{
  "n_layer": 16,
  "d_model": 320,
  "vocab_size": 8192,
  "activation": "swiglu",
  "norm_eps": 1e-05,
  "positions": "rope",
  "tie_embeddings": false,
  "init": "normal",
  "init_std_up": 0.0178,
  "lr": 0.00147,
  "beta2": 0.99,
  "grad_clip": 2.0,
  "schedule": "wsd",
  "final_lr_fraction": 0.0,
  "steps": 4959
}
Each number is 500 + 40 x the weight over its row's rms, rounded and kept within 0 to 999. Layers, rows and columns count from 0. Numbers have three digits each. The size before them is the row's rms in percent of the matrix's.

# layer 12 MLP down (transposed), 640x320, rms 0.0652, rows 201-230, columns 160-319
097:500471549442511536505499502497544525498579499527494550449515495492554493524534505446521434506465493521492449502502497553481526531437460460431496513428500484527454521523419558463528459479562387460560533521526466417528499515535555533547484532490441499548527496510512563497492510495561444489515516510546505459501523471508504425580492497453528522489520452510467491502456432511567486484447463483458515558543492477484457449507506499533543510461548538447501444558447468489457502562490464
112:561495480612547405494495476450502578521479495486470544509440406534463502504487521422558535521474461528514519479492523551515566496528539513462577549559470548555449555487480445507476450507515517527516499479556504540472576476501446507575461497486502528421477454533484573540505460487536510533464457523525526519539567456465427555504481559489521477499474470466540467465486447571440548444504474495541469553492543445540522507494476516478521478516425542487473594451465458497471516544537463
094:433482532530475492530498505532593526497469486407446462541546499493542412567510475440474562538517498523518503584511512449455516507475462449531570442512567512477559523482489501535518481490455470481473578455555549490477513546512514561484530596514486519504484562578451521572458514494460390457520565502378510433445510464542504393493517463468510496460554463525486407428522549511534532506510578441512519465519534460508490500495521467483454519539572536484485487514459449564525526477502530
104:517489515513471528428455473533463568511433503518539532487508533520537518460534505508549498508512474558523555431492593520443464495558488504534480485507521498533524531429497514531492489508453458514567556494480438542530475487392457489573474502473396469519531489491504514526500483517515531575506504439529456475513523475499529483476536492483566480487484534563509469465458502496540461462509529468528551516515500538431511535519456498469476431599514491499462581404443603560537417456447552
095:509480513551537452533521516468486519527467390539537525516511513487533471501488517524508445425514521550418502477573521513515418469517436514460448564504506526531529543496461466489518564469434494488515531496554463513529489448490488473380499517519556562543535509509450420517559532495492475509471526553485420455570450523543470529507483524482517545512480573514516554548506552428551513436557470441512443531445486412502484596494507594541532509500533518532527527516438507495426566498457571
077:475551513522477552507515476426508510528604487504503474491523485462427507485455497444508496509492500509448527458417515522503482526474553511458479510535534537527477513541485540566531454528557472528477511488494605519515511488571471547551489551500477533512460493460558477468503499505476554500480550531506546478444464412489509520536571519513510543553466539474465527538568476500451535524469583494452538511528509495514554435489484493564444569494488465492525465498533474484470439491439512
097:465531513551461508468479490523575507497451538498451541491457523504524493581551465495434520464519488427566472551554489490492500491476449480547567528547479499505450504534435501432494587455485457487499476491548424491471487462474524558477500580454523521510430499511537526600491507506503505547513585440515443474520464429505461440464436523525466468493530396555475465482472501452507490541521443477472542462511411491570490510530526520480486513466495443451531519499510506499434498479525482
109:498483516552491501486507417552512481509483540498505508472523496554534469552574587467537501517522455488483523504507507501561586519477511462501500541521490572471501530551511524416470448521482484528399564478457496550483487523544465517511485524550506617579537474515500551512547535542518471514519447542479466396555515526528446534489447479469459432501455471410473493490463456517529406481514554464482471494572529462426535439446536522493603599427438491436541503517531504547516557492537495
097:484570519383535507507471458567547488495504590433468505567520481538470466469467476531507455448479582512522490549501517543557460516441524443565497507505441466472473528549581461575483490536535550500489511543478553545465452474495505526499518458505514454602552582506491412535529503495510504456569487519553537491522510500453504482502596473475521495494411562487505512465424396479476529608526427433486494547436505510482457463477538501544508482513487487423504490526485492451426444495518511
092:548494423501498488536475461465526493565527514517459519518432519498554527496547473492488490516478540554433530475481507513523467443446494524513572473513547557496529536537510476476434507531486491436475515500535530472428459487554436569516510499485559490502506471535556547531465509555448449504512494511443495507492484479556451470493553558534481471529566485420489517420438495524536525498487473521490470530597545513513519490504501516461485486493509434516524562514504512507503530584564556
100:531467528495587486492442455510484453539511501437587502509475509502437463459470452435566466490454516465477525510454527482481518536487531526470515501502478539499470480503560478488493515482506554545531457478482456480497547483520527525480468453473482534477499495441514419511556430537487485545440528504512571460615409428561467538480517473548505524480470505534560524482467479411548512464513480592492418509487562487466496435499517527456471491428449442586535579522400515510487567411476517
074:388493452425476472447435475481525553505550544459457516535418460490513438474492523431452492479530456537529485514515523459490512496559478437463599532504519479476484432434491527504428486490545455516494518483520519521501458455564443494541472464533560534428444502531513542494524558507514539494478508527540516503468488483479424491575513534526502536477418463508525506504535487517492532598529541442463494514475514496482502460518498504543519455521488546516426541443469507456479498501493564
113:502542487531541462433454470523418540496492519511550509557492488567480486520477486470550555510483538537522521491483526440505522517546479451569473469477418524600573500516494583577508490497423488457497517462498573491516511459464490497526463517437476425583510460520520495512503475541537497467531501528509499554585482476550529483511486507466496458495482499472589539522459525459448524548471455531527484473516565515493454435585494417551450530382458473500482512450450528457504481488508500
091:456479523509494480540584480490492503545555462544487496497525552549501564521471467531519559475531405519523472483464521465490547420471495564538463537535531520551479533503528471486566537517547549455497461470477465509544544535501432497484523551494521494549469541498448540500471551553428534464501459526543442477488441541456488542471480551594462551484467503469556465490552512486444479507454528474488514534539524484522541568459511463501540494446442475484517444495492510529496546484498490
099:479506496510516496468461513484501512607403555539506479515504498435500545523500477528454498506568551454460467496448547500476613482537510536472540532511471530517501466526488515469410521525499468484503527518455454507483513461464475534514472516457586521507488419421537484530563549513445442480516492497509519475455466504482448504477542424457555532546502557507447508549534527465482522518448560562483509487470499458512528511416497600496500493462526490518451485491508499481442495491436459
101:498519499488502530516521463519497534481532576444495516422610461386552473533381469566520572524552495525470548509518521503545511523509477500453589525531509561523535525500550522492462505538562479504467463445449603516442555469519451488466519530504527496440462550473495435468565455560571472536501560549491516458506435420444490541482502509510485540502462466492516429520514484528477497466490480459597529480526509505530474436525498471507477468520485508434425524478563494497474503444494462
109:530517510497514499467506522461545489494536515503446522585518467467464448531507514462474507512506531458616447562535497504503539535530463470415459545513443524353459466481416490557542505464556501515553530553472521487540536501500526526475525556530484487464439545542521457498485506555508518478465447444486532510410520506473441555453514565483489471423471409467559495521521398521491553535493500483448511481551452552547453448475507490541415509563484580549467440514469451522518487476493514
104:496507579509555487510473491518555470444467501522558494521490494498486544526537480534507430474518525474508431460454510546585597525496520520464574473495490505477515476487521526488500615529480507505439487563489432509459550439537516477423512547536473463435455528476487449539522532504506502489456520494490468500492465502513444498557463459505481486527473506518512485438478559433583457519507564516466506498489435530518559529475462470500450497533465514554537494536460512506479527440489471
104:502426499469487571478486481569459507525486445540482498569523471493578435451510499463474578453488491448492497538515469482491473443504451472509524521426527526523524521478475479509514515527520519490557523500494514440581511482476472530416452458537519492467535429479484549496528563467515491448479490432546515454448465495527539500448507551500482535557433505468477516465517449515535447490451500483520459436511406508504511435494509438458524475375484544517463529500491541534559515524508462
099:512450481509563457534514508450517476484469550479451534417393503482528524478529537439510527510472505478492447532529511522529528507450514467383478539528462514556465480411481430544462555463506571547465520498563522534482464512487482512505467496538472514495490502445544489528446528515539578542473506543538521475506510563491511587487456511522485487534438446485547436490518579470500483492519539485619452497534520516470510574415480546567483532493547476452568486500424484523465518470508532
094:493471490498514455511464462483461463517510452571433422534495437593494504495519544456496442489555518513552473421508529468507510443499584506484452494548484513457515541449467473448476481549512465528460531521445492518468488576463553479532492520429519478558520533456457475514437554514431489521497477512551543480515488506540508544475516511531488531480506496494475481583500524461489463490545538524499510451485499452394398560511493472461497541458469556510526440542477517414516456543504472
087:488477493464530476528513583517499555494610551469587487432537546521514499449542499490452477455468503477484525456516436457469503464525534482523473543506549543536446483512503484470577466470452533506462467555512540467462508477504516337523536506531468448553447486577467419494512509501512579522539466554513448473491502465523455496529556508499534472485543509486543465462515551512501502489529531539479489549527447500482537444514504388494569503522478436499524539472445462511418540469551515
107:495482572492529494457635505523427466507493502572527542480487460448481450508518441523485522504526565473541550463472557442435470519508504513512445528471471473604466498479457487460516569422520468576447513501492509504569493489433580486510408511466519483478506495495473503463559457503585491485519557579557533517561532483456526464522501370526487657544531504492519537491488566499541493475527477595510487532437477452509554498524535501518482476546581580551510451521474483464369512527515512
091:478477505490463495508551471520529551488563563483518484538479577487460509483582545540531488512507481497504532559439495489459443526510545618557480505483474531546503504463499542508481535525479493501475529513473481496511506409483517527517489477539519545508500496490516525493528532421535508630484499514476521457507530473488454459528481467497439448548483486457500462513516448497469526612489446523580505468508621457495444564517539501478559463471608480572508594528488532487519449449484396
097:464448507490537511521472514485519470530508389429494513616560480556532459495455517494574448505470452478494475457463427515463507514531533452560543480469471485408504481467477537499482546495517552527455455519463505517585449486528480604514564534545502512553584451486515527449492426556486486537451523599475503481553491564565464498511537456493508488533551508503547510515468444523560475516539534506492515484559491517574500486469480515548436511500398476547458551533461461483522488521491416
104:470425471533541557495492571509530533440554617506552515459389494555464471524496511453504498455463520501578500505455478495434417538475489516542471526502509547488427492528511462509523494505506479579443466517522507522558475421433456472472478517527442473533500552436473508484491637509503598478501497534537488502525450478444585484462431524461524385509439482497529490530472554548521459489517555487552500501485506499521545498523550451521487522472547489462544521499472520529440542493464506
107:577483464501512441506456462530503544506442519491502478499463510578512527484525526451525527517557475491443549527533463520546527502490487504438418470507525537519536509433509505531443508514559559444535578503550470551427490481485469464556540446568521478482546459499443548485514499454536578513515453443519442500512450450535556588537589450526516507534455465559519440507469497498461515452539486430476509508443502548500463497515517516527496457466514463549460547422428454496458501423463453
085:467452474543538577569494436451528559509478427486530526463434496489526461486477470556551510490517569547408447450470528511584546511476510481523565505464475498492504459442491490460497528471471429459532532483510550479486506431589526502492455517527539524432513483542438441451538551579454503549484480418523477481475504526468444556534508569468593513559441472453549535465507404505497438504553634437463525496530515496476505518512508474533466503516414473508447549542456524479509394570506454
097:494538509575500509536531496444469621481462534505482542461462556496487448452553519554497501466455548478489517546492531528548544560553550579437489549539536548537559535456481522503484503531490582572563537491542563518552503479477552491490487519469495568517559485460548518551489482534522471519532524459543433446510616477474467459501518551471571496501496494539473551483464503537470517487531489563500522512466516511443530561550463465551436553568556433568536462476504480541441475457511515
101:434522548540547489536519476461430471543470547533518512575435469479517539450494521438508514471528534547499494507454418555584548475490488470476514522523513547469529505501532455447474554543516519515540517541497521478488514495478537503519494464433426507495565568482455456460537520516458514478531527457512449486566468533547506452487472536440548460510541518532450475437407457494504498593437522440414529426548471481479445490502443514504474479496476491446425529493506520475495490496528480
# layer 12 MLP gate, 640x320, rms 0.0835, rows 202-230, columns 160-319
096:450491529518438596426518515513493540524504499487526430540521396411532533465471480513547476569502548509521517514495545521433490475517421538476491507458595535466475524476472467474534491485459474535517435530475466464456460463451523429539543462507454465548470556505466483522434418520613493433481437475447458504425509525562525430478472406483543456574480450484467470508477511456542472502507495493496512522491482515493519424542562527491500524529538430452467451464554432506503480460470510
105:500439497440495507556375535431544509547591509402517507567521454517546460473471502426512547487455516448565515510437461514476475526502498495483570465503483544519524451451536408483415495464509513482521495551569466549441518461485481521396525535496522488494442531442485573496500462497472468444532517501487505557519544416552491454521456530467496432492555408561514491522583467567521538505450503469554526484517427518491587528440505461511412466483459502427473504471525492471567478488554477
105:499529522446522486421499618485500489449553470437536495537506527505544534461515468586456511538528451575543512600525521546521510467517514456519525537489539458486460486488514468491544513457424561516500525496516481549459522458414471492503425523501549516530515607523517477555473530462496484532454467423524492462577522481478530476543516493554516490480534499569456500486555499550425458488512471504503508495457572519513498498444475446506463527518544526502562545522447483526439495510502478
098:491449471486512514532458537596511594532488505425490558505547466474478514485504477434530450493500502476568515522505481460513550590555556497572527491488473515513462449479558510504478536509546532450537486467471509540501527535467522546565476533457492459518490482525542497473482555496510519403513492396548579550514539449485466503455491490467563458553494471499458491503583481488437454527470534536527535505494488440512518513447552443574416434414436535500505516433501518467495511505540496
098:488541502475478484514511548385453575478426526436571546489567459513502519526489476490451549543511513436544525480502484520576474458457500440580480499511512485535440525527510487522534448541468497581532479489481489457547430530463538453437511516562528553552545554511460473490441534556447430502482511428537490526545507517421506486504508499489475513450533466542498523462471522528487475559475481501491468475540443524501518475499475474586559529531490539471509465467414572511449514558482467
101:488484484497466553508454552465508494459483519471452504427521465519473456490500546544512468433510452539439505548518511527440500495500492441528546511484486548470446555490503540481553570465536446462506505445459480485487448497486472482507448480521534545561465472550412459492422511458459503482519400520463481571549444493492616506569511489460504479505549537467543591515551506519539528545533456485434510515511473508519494534488511472487458457555586529491554467482536580441463504459514498
085:512510475512481437509417452459485607500426459492508480493530497490495502574534452453476464578490478516517480431474445488486552506491464462517539615499544537493453490567428514487463466476483454534446542533514433513490491433511525526532490503512442457501559516601446469480480481557542495515481443488492514458515470460453548542489477540482433524522480485452445447593512481524451494516503467479479472497553510444519466502499529536530481519433478491489456468476502492546492514504452425
106:493512403497479514454518500396494572550530487476576558492520546446546489531538546538478435499532492542367490479556476467402445459541454497541448541458490467555501492536478458518459487543426492519427494427568502484463496539478549445569543523490477422496468504526531429447526515503459478518518494523485480488512474527479594470532532530468464500523486499485534493499448557466504436496538540467448525471541523486520522515472471493540575456504510500452505514488555511548503542534579488
097:466454481555462496513496483494535537473503537443410518552478560433483458488488481491484468541513488494537438527562551501533515560474499500499533537540498482473498496507551447443495472412556471570502473464576517451509507513537518544450547555505496489456506523500513533526553496488459531487507520522499556461527533511480471493528556602489507538600499479453434480494497477562475525500500454493528468408547496508506474567503522567480540450560491507491458450461416508444551496533520489
107:569513529550488520421500442503563596462465518538473485410510601511460446560478426525531426482477556481515455503479488528503485542539522466483483490561421446500490512483558477498490444562534453522515508460541510493549533474505507542493475526522424516559535479473480482483527522484542550479417503516524513476585527574459407441562514473470463501464503583482536524467514484612545504518515537523494498479474502419531518495504520544433419509584428465510517502500514520473452569531518441
097:431441422485405485502489447537481588525418515455441537448510482469461481454541539437464504552497477577517575472459451522535546510546460565519533496465514548456494530531534433543482500516489507494446437429480582489483509531500454487426516496454491458502505535539472584520520464498476484459468482474551445472446526555523522482397468523500509460550460535549559523534476540491498518474425561486474527468524533584497465511455495498567445482446498496536458435491502539589464472464505490
096:550479496514538532496533511518455593528480467519536564529452478511562500504502483519514556499512517487546514512497564480570437552531459533519445571548556536536566483454474502479594517516510488478473529448466556450616484557528492518517486576455512493470490470538472443447560466552517493530484540521540473399541536522497550604476524501607490531540515485483522478483537518424502443517524521499539528519494470419386557456507453576540555568565486551460472567451547545469433490503473525
111:533527403548435533493516544549567481440525505406466546476504464454511495474594497524534412504479550532524530539523540483527432485481535597575515461453587547516479520504465504498467464436519443498515484459458451584462531483464560472552453456508479479477469547493464490451506487490518504562565519584483537484480547536489567401524473488484477413482481511503425423567526551534567395555491471540540463543484513458476543453540489524518422524513510503513556463424562503514450507528453564
095:477472518520540541485448468463480551512561548478500576547505494542498518544481538481493576511524480567541450542524494474431438425577469549430548481520537484450486534562482561423560597513490409491518518475473507475482471480504498523462481479472457463570471489488436517511539510547518482543504409482445518568432450416532561558570469507530575453574509588494479537571450500485471431499507476418458500478545456541478531517513559461452620522526479506540484525519493499497480515466533542
109:547531585470537440485522451472621497458545496469521502519439527546502546549493583535496505539493452484514483495437516466492568489534454509462481450442498501493488530483457512482437447503540437544457503512534481475462443469481448464482590401518452488456513521452524476546544498497547467502531492515505464486461479439506418530562499518523470452507417485476478477462473545519525509487546518455478612536502504483533460492478493546436537459542531584490449502546560408446466506511558523
109:517533621556447497503477485463507483479494509516530443533484509500450524533501536574525558524555467503509442496521485561516439534499523498522467513446598453454565493531463455516513497496535510492513546543454500465568505492474477499569489523544520507449523487586461549511437498464458515499511492467483577521482502487446490459519470534430467504457415433503482504464512416517528402533490559485478544584449472501513504439501538490560449570500410502525488539513529507531582509513460439
097:516457524461510554505491515525482427515442506610572571517456566530477492519515508463516561467528417458593545521573588523571464557532517488535534521499472454443521448578561514476521499575509568511502513516459546472500498570459535502544443487461513448508517545512495463536484560544469505554502493561530497476475482519509467538481510574465477536467471485516546394496511433449497489547486582505488517497473427436502470500517524519513463595450437545471541547496436567450509495498515493
104:477533522429478524401468563472547519387559487505501476472516552511504441506551497525548550477476483526568493542514527425525497517519500443512533519486407581516405564553377509503494477488526507551455502572455521572444552417475496607463474468514540519530482570508480525524451447473513442478468501480499593517508488506436463468496470477561539469464456510553498502526477478499499570541471461485467516508535473537555558499516473490449464491512489489467460439551494454558526453472532495
109:468478504551480448538513486465531530498466554512494516539478506524405441518447498559464501528497476494531546558592478482518483418532456509502549585533457524473459541552525534449526514526578519471558457497551500448542439514459449515502511481450471551498499499514461598505468517464487467511498439434463504564457531496436498475474457579525488461561558532511457506467478510461637467549562432543538461474472562498560530478435477511587469562521510515503544484481510450506487519506580489
106:529522494470535504576469528491504556397441460474436415567548468482520455506424483490508527503502486534555500524455508521487550515495513469502493558587437509461535493520470485486474513436562530560506486549518486541505463528436418478455510450504453460476533450528516580557410508507450472491500548530464469478597502470449537519513535471539503439491496527594450473495555480496483496528491527569472549515476505485470497480431514537551537475501467533463475518480487545530543464416380475
107:441567451555440540469552576537467438426533520545495467419433466489500462532540447518440499529472589517552465589526504482413540528465570468552437461577596530400416499545535482481489506540479513478428487495487447524465524479469486489503553474515537545494503488486424528450502464459503533500529510463481459518540455459457590493471390494563554458503473482481536429532521499526555485498497502494467546523502461476519558498504535468505581440472557593503496547450554518469482488490452541
084:426454489468490494510487454489516460547438525518503544538478523475485529433505506549534523484486536577572442490501488554587514536541448427528485500523477530448519512525584460472503501469540480423555523479488605499502517526456488443494473486474528535465518438556506539495492497471556448510461449459557487501477566544524471594451504529457504523511395545483491559474491516500425563575479441476476460498543494524396499521441518413553466497433386454441518553637456523468544489512574498
094:553543590518501458454533498488477476507487511535476452446533525502559468514437487481498583472509537521556473463458481461437394462458446438460548523499464557448544493445490457517491550435506535507498538468523540496467516486529522487521514501541525490503483583506523574435472497529455511453522470485496509618479474465498549459522516525558515578569460467616450482453458505444498485472451485435492454456459533521475422507445522538512521480477477554500539466414510467515542502539455514
094:530518513507444496510464512521434498488445496491435528521474475460523480505590458524525449511508454550496449542500458473460512535515502513586468489524485447474458559535492511477507509473478522544540420535506435486511499476482511509417544551489506574502532471502521522542528474549497481529476426438486496462518498504402480537451482432501449487499423566489566471507503471507493454520522492581540509535514483429528548475517439515539516443499542485506493588537543510554477555431540440
091:474490636475504511506465555491474470519533538498562440523549459508574509448473512460502511495491500478531518496545467442550524518498581489509417495473494492459480469514536485543440489529472477584481493550442428553487482499522510485513515521487511463540445539410442442516519535520516502463463505535546563471523483501522548452453503542465511488520517476531521510459499537495510418481533523505499521503539447511459534446500496445541516570492516426412513491499402473453462514475446545
099:545533558490454505557518565486564481535505520496498408509448555586496525526488503425506475411524459539471490468543549506498467486528538532539462392512414445502496549506469566517491469471515446495482443510488494530536495482487562574491567543512433426487507504495535486436499522461543409548563525590533573496507454540487422452593525496495520562506446468491427528484482492542511486461575485438543549499471571485484518519536453530374390470544504502520512471519526450440501504538476551
075:524435478452490520447544521503457520446535506466480548473492525517546529554544465487483478517518445452556478490535530487440529442499550461523531421478530531564488518528431520423478505515483480511471456539549427528464503536509408526510472526485520526521525455494430509473548546495466508538507442591454543597497529519452509479551523473537457518533535496547451453502456521454505549510453427466564528469479496514499528505512505524445527530470538534491550514453472484498510537432397596
094:510493530430535491470483504529524485411491506454507485465488452517529435473488573536582578466503501545516522484497472553498485577526449491459512493440443414531512489436447535559461514503480512614494550525500517509518505475499510510508497440503522504510534552483523475519472469462494404500474542601500478507517514463539486523539524447480486480554539542497498478573519545467501531464527471473530449558427454549493509463563447518572436504491587475503499531421483495473543452547535489
094:565537450505472506467464518518588447448583445459477509413461495534554484521522597544553478501458442466501531469515496487437511471477484524528536475524447425462478529508497552420441549454514483564524482504499522544424511544484539434548568489504500565461440477458449480474478504511502510488537529526495522539493468517495511500508509403523461489467470442480553443484451528576523473494502497473507562484461485538473534481410549512456517496522505515477482468520534427518451582585516547
# layer 12 MLP up, 640x320, rms 0.0757, rows 202-230, columns 160-319
105:516547522561473502567564512433570457504440485484514425492499502444541437500538485453503462489557516552520467578518475528525527516462454488380466532483509477455518609461546499504506474464514457491521481486482443513478541514541564425511550489489557514473569516462586475493423502421530430532467535506480516513482489526488458495606526434528437497517570529503520533479455562527534515479599455474493467541465502495497507471457437498475524525505534536454444467493497494461554550563504459
116:488526482546462547510563463518513508474470463543413569440471565489414559532555474484549483455543500491479500510505562474556512495439483473544517530491506464510492555529520557502444528510495417441498490473482539504517492533512549508552439452529522536563561480561469438456543495471553488462520481537464476455413512568450528482489548453508498571512418564526537494386445528486481423478564515544497517505535531486511471453540469460509500536470436485561460568478459522491486538545455533
101:549476424505539394537484437475515460437544538429498469492547447506461460524474476462464490493508456419456490481515432411512562456456508457494507495515513529540512469504518516472373517494509458491527414502516485571452477493546576449489567517500565534515457517487493513485521495551521473469503456444498498508525448595558510561504538473446457543548493521436593429533540542460483544489521520559442520552515460494584513475494480535507546541452485525475510453458518494563480564494532464
105:462452423491540465546530479470386469469488468547453550476421488522474498511503502540536519496633475532444486468512502574484540459484456496475433557491490564540530507589476440472531461468518554452488513498495550549580497482530484470393485527600559620546557505567481464499521450481505552468532494597489516490544525529501517500527555524453443517472466542525529518473463538425499564417516475525519452492539498569512438489537478500531508471559568503479518503507472457509414571539453518
088:464508507492561498518500572466456507485488516459550544480529510452518495490471494492511532554503447494563480486504503506546464473497499487552437567472497500538528496488576515516530492552467534538576484546499514473534433509449542452395560515518534453475593551468460539509461438580434466453500616432585443511552508506478441495544521571539460482514546411585513532453439504540439509469498456470432479463519466493522476500503459449563567497480480483510505515451477519508418481506441485
094:556493514390584475481525501441507564479483494523485514429471515472531482465544455510550481517450559484429470527490506476577522472513481496490504461469429537492533562493384544419457483446560428491512418462439508479483463536488421495530530428520570489471551401465487429488482504438509437526526486495537500520517457524544562536519487442483466487505529557472442489477547575552499476484524472490554493448484516486551481526450503450417497525507478581525509466517539533450536488425499423
111:481527588493428480423552541515511467536508518516473486447477558493505467482559563494548534497530518466444430538505564484576456561517539472518467514500451510460569535500581494387525512556578465478520484487496513454504489558535473516477480503535581431453488430506490515509566458528487517473519454522467547546490500552524444455420500493514569465473561519477521594432455456519490483520463584511506526473549528486494529500487525466550449488538512512504515484484527482438533498483636602
096:461466496441523449502538531541496479570484540539486506534547467595479539523482558444504518483514503443466475499525530562450476492478505436493501559506556483510520508600528527511551489488501524499508508576497488524490481516463499509447501527489514464527573515503422507541467434475451535494490534514474482501473498578475501489444522564475502515541507470515515504553549486470414473453491572421500447503587480494473494474483485604510441439531477540483507450477466568477471490478469553
109:499446479491475525548470539500550461562457485522496397440498486538535521487570507534515569436471404552490566442401540538495538461509532486520522447469535569551453521546561481457498518495431516431481500505522503585458499464522482544540412473504552515559470466560546504535438514561487513467491463430482461468502468531550484478450486448495513480430525490554586540463447541460527479502471537515478443513554498503463538482461500475520431532498533502553519534502512562572474466477505485
102:555463496607469525469504442476545519476428504508477539487470548550448561523552521519450513473459489472501483417483574559454428504551506465494417453591489434435457410427604447487502495533500502489470534454520610520507485463526543460518502547486474526551505439495414408478473476559488524505502482514491476536458521514505496533505466504476558500479465503496481512493560479541476571521529518479485491529544564594529498534589539516489486497455571492545461533454468564503471546419537512
094:490526543477548464505525511468546491507483488530526495547509598542496550493454459503512577440481489443457397471544587515498527491415554390436515518498506428488511427485501598418527506490473475514482561541504441475521462505539538536546475495515496557464428583468495439472492561526500520571504459474486571520578485514491480504556541529479538513488560466409484469457498472590443458583548484488485509457511450488463489460496527519505523501512479545470489558499451475439532491559541539
095:477489547568508383497541516498508514404445538488464489520527514553531411540463522445501531518405438513494491460474516491507490525573494484507559426516535461501520483512499581477546539504522483486524469454467533539487507520531421524499496580528540571542484489446520484479535496463539512504548492388452559518432375450491438540532488501495474482484423527420479502429447494498489519496557567525453487520548439448462507521499580549485514520466463520470469508482508504517504494499589431
094:544464456451520496562395522493590494434545475473534486526512467487530479427558538543498507559441441445527514514422531512463479590466469506530611482457468468465506464460442526445428538467512525558460478455520492487530469512562531456581443457499433500487526541504535471513469524523483490506501461525452549506466473465450511499494508522461452460507534480523437604587562494486541460540510410512528501523503522454523579477506528561528504533520489516528501546468524476475488501524534514
108:532490566497451521545608475473443497500471520492524492444467458445501493488475538567545435500488482530467524490536479599612477510417520488531495516541529488503579489465491478479484486513473495477453510500495472496459498480516484473494505485491440492577508508458568524551486471465482555543443502514529500495562505509474471510472527541486460565420522489563436521439551446442427513537508510536514542476425530533495481473438472487550464479505549462537522453523501631529534482501524500
097:478421450531497521445487521536437485527531460479597552525481475499496428508560543545557502465461508487524519468550454520392460525531513490538474506511487485623450519525498468619543558513391498496520470500535551559544507520479532537474418539526484495484527459520489544524462512426487519458494483427502518501561515472502492439549489485499474525486414510512550565551532452525476525527486483521521435472449504508475472540551551481527524497432512515469565497489466524581512524432516521
105:462506562555457472487463525480537474512503497530510456458440501486517466530537563560449442520521506446547479474563599544493504498501582433599498496499546483524450514530478524549476517492511460569449556544544466470505480448562503484546479497521506488518488446499482490540478539492517471448485563496486504579429526541466495456567490518444515551495474543526488519485468445579583401517503566510472486511468536475634497501501518526506471542463463504557516555526453524542544531466465477
099:445513533496501535546517493460478487521550500532463540543517460609504522488464455473427496513489486483519490518445546437463450487488498523459548561495551487471499570480492396564508540505477503506508516532556462461569439547526518514479523464486512518494534547476440552535523434484512507528409553479447510523475458416443461497505527553459513515432537376585547528520486497565491487419511505497522571512511565479516470507441447492465534543580469444522472533510460526571598496451467495
105:573512555461549444521509473559489531479519509477497475606510481524493478515509518533522433551534482440512582478535525510483524505468479486475569473439522484494500431463522490499477560512503466526449538439545504514627444499539438419411479489555481492529566484544535527527503437430509548527526471479527472504472516494536461609560533522464523490558505481483430521472505529507442538550495502516526474513389564542499464501451552525527480531480516521492480525448459478512504503528481520
110:531519527496537545537516521501512448454540489510473465500558549529579522534499478461553527506533470460552464527493486483487494557514472552537443478390504466472523537543498436562460460519440494436470470550421473529482557448423584514503535564509525486456477447447608409453457518503485464551543541547495506459430513542464464473513515474477465556467406518513532577521547478529408505496511545468470524528458522491448490518522524498416528517533390460495506482557552593494607498479401445
102:525467503462498488567449464419517552452486488479476485523507485524556445470435442491497509555495509501545515487492469521507585471545461483572497494490472477549553463477550484435552514530507551487491430493494522585525466480487397472445466518547486495535521526550536598470523518543474553493506511482509476576617527503485561487429465541509512441493567477495505536563526461510443503568446464497523531507583495582469479493444532532515583428481433482511514488392550522596477449513482472
101:525490476505486553478460451418563513533467479472539510517517475554520524507547508477558498480536469466429485435475564505505499420475424501439561479443484432510540529438559503450509518423549538554550501542481496540524424483463483536493495525480505473442522549470537486609521532495512520522498504499549544486457485518561373504514493528477476548480522511534427560512496450543444538523506496562544483421559488556507451487466522589412576487533510485559512474518470474529598525491479461
100:482461497427511510437546430542510494544485523513504535584514442502458504486508482571506516482493553562542498481505517468506469511514456456520521460480479523465490506443538487454536544522534496487507548512460547470525510571421528468514505535501555479475552480536473510515493515527558449532500508476535505503422557520528539610515511481544455519459464462508419619515453549425520568536476445505541475514455541469413504472467503504505452512492445479463518504559494521428533567489489476
104:474570548522434471446523541519518422541538491563506478512462472477518535490503589512469579479526494486500479430481490445433419467460473464438507496544452512530529528529467474474469525534424549502554507551532508527457467512537568481516505467560498497470463543488533481478440515530504504481521459499425513540468432565520546480485481476486477560514457476502530529486515475433523544505444545437528535461424463491474441525437471533436578484506559526492520471498531470499534473489557532
093:535498457559459524435586496543484532453466456538535495526497445526549516549558448513456492530457494553468526468503499481505486438419445484529504543513535526530464493509497471554570467463479542511597555428518497547469467554525442423493424415496513486476514496547449464474507517412477483553482473470462437569456496535538549515450487524600486468513503429476420518544586506489459513557456513505520537510430507510487440528486452483516544490565542495438524503465536519486504494457467605
092:514471554443520487520520507522490486548534470463514416481583467472508455396480443526512534486474461533401525465495514474517542519557514503542497502470469475481492526492494500441535530499473509419479525489453481493425464560506454522526479475397526423508477479460556537532483475531430483450465408461475493533518404445508459518468458488525516504475568483554452541493514492520535521497532502514439573498500532523427442484486486454570520511493543483488519488605476471510555458446563449
096:488512506554531498537432513520543529509590584488529458486481514493514533467574441510531408507542535436565496563580556602421526460455462488462560505483508464409460553534570464519530521503464438508532449462450459525498486451481569458532517522524476460602496489513487479564465609473520466474452486581564455479504502586470468413530539560466545506495510495505515532542496474518597487492520407484479506468500617538494480495472452538395512473504503447443507479529500510544418486524581515
076:527528493562499445558415470519473478463522469524505457551538423499485479469471491481446529473464506493519535507461437542507430560497482509477431485487524472412573467427579475604520508444537523524492501472448509510548510580450545536481567454517425462533476566518566507539448476419558518412489526454533501462474487443541505544478448469541478496479520458542539490579573513506546565495545494597496515530542528495490537418521513499497473502529550536506479478436491499512479477514551465
083:514511457451533441382434541533534487518495430494506568507438491399469491548490564522446493575447495487536494473479425509464488578559528483573523487489475528467476476552476503505504520514465512518510466450524470505513502559497493395466464485467551426465517564532503452495580500504438489522488482507412498500477432493502508618469448487549479523455481476487530471533529430452472446476455548447490494490493511519530439505467490553490500477438498530477420546495507456519538512472479499
086:481517496487511476522506508514552449451540496480482531439463483531544488550499496486500563461496486531529499546526498451452497513505480497571457443511507486494482485506448464499508471531542461616557454490553493509549602493417463504521489483540493454507451496516513507454447458462565597417484433502515467431542548482493462470502490506497478505423547527493470567562546456548538497476439498560476484551432519490479508532527530602456491477494455532530479512529455482492548489467501446